{"n_layer": 15, "head_dim": 64, "d_mlp": 2560, "vocab_size": 8192, "norm_place": "pre", "qk_norm": false, "parallel_block": true, "init_std_o": 0.0, "init_std_up": 0.0162, "lr": 0.00174, "lr_head": 0.00696, "decay_fraction": 0.799, "train_tokens": 723400000}
Each number is 128 + 32 x the weight over its row's rms, rounded and kept within 0 to 255. Layers, rows and columns count from 0. The size above them is the row's rms in percent of the matrix's.

# layer 6 MLP up, 2560x640, rms 0.0611, rows 1323-1347, columns 256-383
size [ 99 102 101  96 101 103  91  97  99  97 101 101  97 100  97 103 106 106 102  99 100 101 111  96  98]
[[123 119 163  94 165 148 154 193 160  90  59 133 115 140  99 118  59 148 124 112  74 139 185 119  78 177 164 133 199 137 105 131 124 131 142  99 184 115 101 126 111 105  49 167 162 105 128 162 188  77 114 155 108  68 157 135 180 133 170 159 129 168  75 118 141 170 205 129 178 117  99 135  86  90 139 148 120 108 126 145 131  95  57 168 135 136 151  98 145 151  93  81  69 129 124 152 143 135 108 168  81 164  98 129 121 142  86  93 152  38 108 122  89 142 176 120 159 124  83  95 112 111 124 107  75 165 134 196]
 [ 97  98 123 179 201 134 144 130 114 153 154 144 144 118 133 102 140  74 117 111 124 151 144  75 128 104 149 107 107 142 130  59 144 103 142 133 138  75  73 106 124  61 187 122 138 119 114  82 135 123 111 106 158 131 127  68 141 138 146 134 161 118 176  89  46 184 105  98  98 121  51 149 145 143 147 165 131 105  67 103 159 150 122 138 141 124 113  93 108  93 169 113 130 116 115 127 105 122 143 124  81 175 127 123  95 149 136 118 141 100 131  82  94 121 127 127 156 117 137 140 155 161  66  87 141 190 130  83]
 [125 130 151  92 132 169 169 120 161 155 134 148 170 167 131 106 134  94 153  62 198 110 108 145 163 135 114 107 153  95 130  99 139  95  65  75 108 175  96 124 155  72 170 179 137 135  69 129 156 141 116 144 112 118 135 187 133 132 114 200 144 149 108 176 142 176 157 114 123  98  82 133 144 113  62 119 205 113 175 121 150 117 149 151 150 109 155  83 177  98 166  90 146 135 105 114 112 111  91 143 119  59  92  65 155  99 144 197 126 129 197 125 119  94 108 149 125 125  45 135 110 112 113 140  63 162  92 108]
 [143 149 173 113 155 164 102 119  94  93 178  98 171 148 134 150  59 148 134 153 121  82 112 158 119 133  89  90 136 153  77  89 115 105 132 146 144 176 158  80 142 145 175 161 103 125 114 144 111 112 144 118 151 167 104  81 135 174 193 125 142 147 139 205  57 120 163 124 170 155 129 116 121  98 104  89  65 122 163 141 152 134 171  91 129 133 110 140 132 104 189 151 167 143 134  36 105  84 111 113 106 175  96  82 158 131 122 132  91 160  70  97  98 134  99 115 161  72 128 107  76 193 102 134 120 123  86  65]
 [112  88 152 150 134 136 134 143 126 180 150 152 144 160 166 102  86 164 111 114 141 139 110 139 156 174 155 139 167 138 135 134 136 169  85 149 103 107 132 151 141 106 155 112 180 114 152  99 108 178  97 105 108 161 111 145 190 143 149 144 111  95 124 172 126 114  64 128 141 108 140 128 142 166 139 138 134 137 103 140 124 110  79 122 138 181  86 102 137 124 120 134 115 183 123  75 136  91 132 144  98 180  93 143 143  99 157 161 108 106 192 104 145  93 116 101 133 103  42 146 129 107 109 121 171 145 156 129]
 [143 156 126 148 163 147 104 130 125 158 130 105 140 123  96 124 115 140 152  80 141 159  82 165  54 154 126 128 126 119 160 191 126 151 135 138 146 141  74 182 208  94 144 191 158 144 108 141 144 192 125 110  99 135 134  72 143 171 132 137 128 118 150 118  78 135 118 112 108 147 135 161 130 154  82 104 124 182 150  89 188  63 150 101 191 128 124 191 210  89 156  66 192 167 151  77 151 149 103  91  72 144 153 133 128 121 145 129 121 196 179 123 187  96 102  94  96 160 188 161 121 126  96  76 139 114 122 143]
 [111  65 128 142 152 176 128 157 134 128 158 155 117 122 158 130 122  70 100  93 126 120 129 131 108  97 100 172  97 153 113  77 136 144  72 137 207 143  73 104 171 194 156 110 187 162 143 138 150 132  95  80  71 136 151  95 147 112  60 158 107 117 155 112  47 121 141 173  93 175 123  94 135 146  94 137 154 154  86 111 146 112 121 153 114 177 150  35 146 106  89 136 107 102 136 131  57  96 155 113 105 125 138 144 101 170 102 185 120 131 157 132 132 106 127 126 101 135 139 130 191 137 106  83 112 116 188 140]
 [141  51 141 118  89 103 117  99 114 107 160  69 106 135 160 128 181 169 147  98 115  97 128 118 169 155 143 137 117 129 150 159 119 114 143 159 130 114 112 130 170 101 104 126 116  70 192 120 148 151 171 133 140 198 161  74 171 125 148 152 172 158 143 154 109 125 129 108  73 139 152 116 147 112 130 188 118 135 123 118 178 112 196 110 118 131 144 195  70 141 113 126 120 174  61 131 175 109 163 103 105 136 121 136 183 128 167 148  94 120 124 106 105 125 179 185 137  99 191 138 115 157  91 150 132 155 155 103]
 [137 148 158 103  85 148 137 150 109  66 108 113  54  98 124 192 140 163  86 124 119 119 123 101 130 180 103  83 144 163  60 169 112 122 120  82 117  59 203 149  76 141 130 127 154 140  56 164 143  97 170 154  98 142 143 161 117 119 115  74 101  99 129  82 112  78 185  77 115 131 102 153 149 112  81 178 106 146 184  93 124 177 178 138 113 148  86 136  94 141 132 150  82  48  56  99 116 137 191  92  65 185 114 114 138 203 141 167 156 153  87 119 134 179 154 181 177  81  70 121  72 114  88  81  97 124 105 131]
 [ 83 119 117 205 144 186 106 162 169 196  80 152  93 121 118  85 129 135 139 108 119 122  78 134 157 148 183 139 128 115  88 156 102  48 108 129  93 112  89 114 126  98  46 146 112 111 109 121  96 107 115 135 173 145 121 105 106 138 100  55 120 124 129 115 174  75 155 151 116 149 173 124 151 153 174 170 159 149  59 115 130 170 180 141 106 108 144 151 121  98 114  99 134 138 112 143  79  85 133 150 116 134 127  85 102 122 146 133 172 113 148 175 148 136 172 111 123 110 110 178 119 157 123  96 155 142 123  88]
 [179 161 159 135  88  98 120 137 120 170  68 157  67 167  98 147 189 146  45 116 159 129 116 142 158 180 104  99  83 100 147 164 122 141 158 111 136 111 116 154 100 161 109 156 134 112 142  94  93 175 118 132  91 176 152 123 137  98 167 160 113 125 165 154  98 150  78 139 160 108  88 140 115  71 141 121 133 136 164 143 104 108 131 125 143 124  87 118 151 145 105 107 115 136  87  94 115 119 127 167 153 151 142  92  92 158 102 192 123 130 152 188 129  61 125 141 109 148 185 125 129 115 200 102 132 125 194 163]
 [ 57 126 144  99 126  83 146  77 154 164 121 134 145 129  92 161 125 132 134  90 151 105 157 137 161  73 101 127 168 153 146 125 140 149  92 119 162 105 135 130 102 129 111 138 185 126 123 139 133 129 145  56 166 143 140  93 105 127 199 138 149 139 111 179  75 134 106  83 226 107 100 100 142  98 102  73  23 123 109 139 117 168 131 138 160 113 184 139 197 177 134 146 123 126  99 166 102 143 189 132  46 126 130 134 184  97  71 141 137 109 102  66 103 144 144 105 133 184 131 140 133 155  59  91 119 152 103 112]
 [100 140 147 118 144 137 178 167 144 147 137 132 106  72 127 129 142 105 168 118 125 127 173 150  49 104 158 121 179 115 138 124 174 105 166 107 129 134 143 163 121 104 139 140  98 131 156 171 150  67 120 140 145 185 142 118 121 162  96 142 156 132 124  93 131 146  78 110 128 135 106 153 117 188 127  86 114 148 117 175 116  86 110 119  45 178  98 161 141 111 109 179  90 223 149 130  41 151 150 134  94 112 129  81  95  77 137  90  84 131 171 136  96 120 133 171 154 135 166 129  58 143 113 106  90 107  56 119]
 [125 100 140  60 114 111  83 119 107 152 140 102 159 142 191 165 133 179 145 119 196 124 136 145 149 111 130 158 122 113 132 141 143 160  95  96  84 165 100  31 118 106 122 141 146 200 122 102 165 179 134 111 146 144 155 160  96  75  72 132 155  87 164 119 135  96 152 113 116 164 105 173  88 141  96  92  98 158 161 120 125 155  82 103  51 129  96 173 141 147 150  71  61 110 108  87 167 141 122 147 113 107 122 116 207  77 115 133 136  95 138 134 140 141 135 137 118 101 166 154 128 134 129  73 132 144  74 198]
 [118 145 172 123 170 130  72 107 122 106 162  83 105 139 102 166  73 153  99  84 139 121 159 145 140 168 118 105 145 178 163 193 158 167 121 115  95 148 151 150 197  92 139 110 118 127 130 122  90 121 123 125  65 190  76 148 101 126 130 107 109 142  95  95 131 103 116 102 129 118  25  98  77  92 141  94 145 102 177 152 153 164 208 138 108 163 136 177 125 129 145 156 114  53 136  81 106 189 103  60 138 113 185  89 110 153 105 121  80 176  77 163 143 160 112  98 117 113 149 120  50  69  62 102 124 164  37 157]
 [116 118 150 127 180  90 148  92 115 135 146 146 110 105 141 117 118 127  97 106 135  97  61 136 153 149 217 170 146  83  68 147 156  76  96 158 236 104 141 111  97 164 165 105 129 103 112  75 115 110 130 160 115 114 120 119 116 167 110 137 189 107 165 123 149 122  63 148 118 100 178 141 142 119 109 200 114  93   0 144 159 131 139  95 100 161 120 173 131 161 137 168  84 117 136 177 135 104 101 116  88 158  76 108 146 176 131 159 143 107 183  92  65 170 136  84 114 142 129 113 170 120 113 180 156 112  71  99]
 [172 154 166 188  95 150 113 160 183 160  91 158 127 129 129 104 157 121 168  85 156  99  85 106  69 145 168 108  86  91 121 174 118 139 102  74 116 108 132 141 172  99 169 115 133 167 128 109 118 123 158 133  96 242 103 118 138 208 133 119 113 136 183 192 123  61 137 127  84 121 125 145 104 154 133 104 159 119 121 103  95 157  98 164 110 120 141  91 132 120 177 199 192 134 115 181 112  96 126 164  98 182 113 153 167 156  68  81 139 209 116 120 102  75  95 116 138 165 129 149 185  76 143 102 118  91 120 156]
 [101 141 180  84 119 174  87 119  70 154 161  91 161 167  54  90 180 136  98 138  69 132 152 163 109 163 128 182 174  93 195 190 123 201 126 128 132 137 135  87 159 117 148 150 116 116 120 130 108  89 174  43 110 121  94 132 170 164 136 150 142 198 137 155 197 155 127 106 197 102  99 178 154  83 109 169  94 162 112 104 140 100 145  80 128 119 188  33  80 141 172 140 117 144  89 186 108 169 159 137 115 128 125 120 158 167 160 108 111 196 127  68 121 107 162 124 135 147 121  97 120 136 120  83 144  97  68  77]
 [128 177 152 123  96 123  93 130 125  86  83 189 125 114 169  86 102 116 174 177 180 161 136 125 128 144  82 103 106 141 136  78 122 215 135 155 110 208 138 158 165 204 140 157 156 101  97  95 136 179  93 170 180 128 101 156  98 102 139 129 110 198 109 136  92 140 100  90 140 123 106 126 170 105 153 115 154 108 149 196 103 168 163  50 187  88 133 132 131 117  98 121 146 184  81  60 172 214  88  91 117 136 186 167 147 163  66  72 120  77 131 117 125 131 134  79  84  92 185 126 157 139 133 168 152 169 116 112]
 [162 153  83 170 126  64 128 103  65 179  85 186  56 139 116 116 133 132 146  81 122 150 135 161 105 114 125 120 161 127 156 157 106 137 127 110 117 104  70 130 130  84 107  89 162 168 129 125 145 114  91 143 180 140 136 150 104 110 133 155 174 136 140 127 137 170 166 147 152 149  89 119 116 151 123 137  71 142 193  97 163 153  85 101 107 115  58 189 165 168 114 161 131 194 131 106 128 157 106 123  69 168 140 116 114  99 120 135  89 166 106  98 179 119 139 120 124 127  93 143 134 138 131 143 182 103  89 172]
 [187 129 127  80 156 153 121  88 183  87  91 148 111 150 165 125 166 105 164 146 127 145 105  97 155 126  78 138 189 126 140 123 156 158 167  99  64  72  94 109 162 156  87 113 149  72 137 137 156 138 141  96 117 103 156  98 147 140 143 108 119 152 113 161 142  91 112 161 130 113  58 110 110 128 130 137 119 135 104 193 169 101 161  96 112  99 104 119 123 122 107 113 161 116 104 136  73 113  79  70 138 102 123 114 138  70 114 106 125 115 110 138 136 115 103 124 171  90 151  82 127 197 168 128 171 220  87 136]
 [120 125 151 134 120 205 106 148  87 117  93 171  87 109 129 151 120  99 111 128 173 169 102 174 147 112 136 153 147 195  46 142 115  53 125 138 121 115 169 119 148 109 195 113 143  94 166 106 132 116 132  92 160  81 125 211 165 155 118 114 125 163 157 115 150 128  97 145 142 140 156  66 128  76 172 150  45 149 201 107  81 107 124 130 209  78 113 136 124 148 136 149 100 160 144 114 152 123 125 123  91 167  65 110 121 122 140 169 179 109 131 172 125 211 149 143 112  93 180 144  89 130 125 129 140 120 100 110]
 [168 116 144 150  90 156 136  65 143 133 120 103  80 178 110 134 141 132  92 135 123 103 202 112 103 121 132 103 158 193  79  86 149 118 140 129 129  80 117 135 137 159 123  97 168 153 108 123 119 154 112 112 119 144 106 136 151 208  99 190  58  79 152 135 109  84 160 126 166 129 174 139 173  97 102 115 133 119 135 102 136 136 153 115 174 134 129 159  90 171 105 122 124 150 150 135  84 110 140 168 141 121 109 137 124  99 147 109 127 143 111 167 124 134 119 135 126 159  73 121  90  85 156 128 182 140  85 148]
 [155 107 174 109 122  82 141  88 155 116 166 129 154  70 105 112  77 162  86  82 102 124 116 122 173  97  91 141 128 207  98 221 113 114 136 185 123 150 145  76 150 119 162 111  31 143  90 177 131 155 121 100  83 149 164 150 135 119 143 138 196 199 145 155 108 130 159 125 161 163 159 129 156 121 121 182 116 196 160 116 121 213 106 152 147 170 148 154 165 137 104  95 104  56 115 110 134 123 123 159 150 128 132 134 101 119 132 172  73 133  70 132 184 119 155 135 142 175  99 146 144 138 147 132 146 121 195 101]
 [103 207 149  91 136 172  97 123 165 108  80 129 103 146 163 121 118 170  88  99 145  84 124 110  83 150 134  47 141 162 108 114 143  68 169 133 137 127 149 100 131 155 133 129 141 143 124 109  89 140 168 112  37 121 152 173 134 119 144 140  47 114  80 105 120 140  80 146 136  98 195 110 129 168 148 218 153 100 195 142 116  74 114  86 104  98 134 141 179  78 118 144 144  68 163 128 141 116  89 150  57 135 155 185 131 181 166 122 184 126 172 151 113 125 131 195 168 110 112 119 190 133  90 183 140 124  94 142]]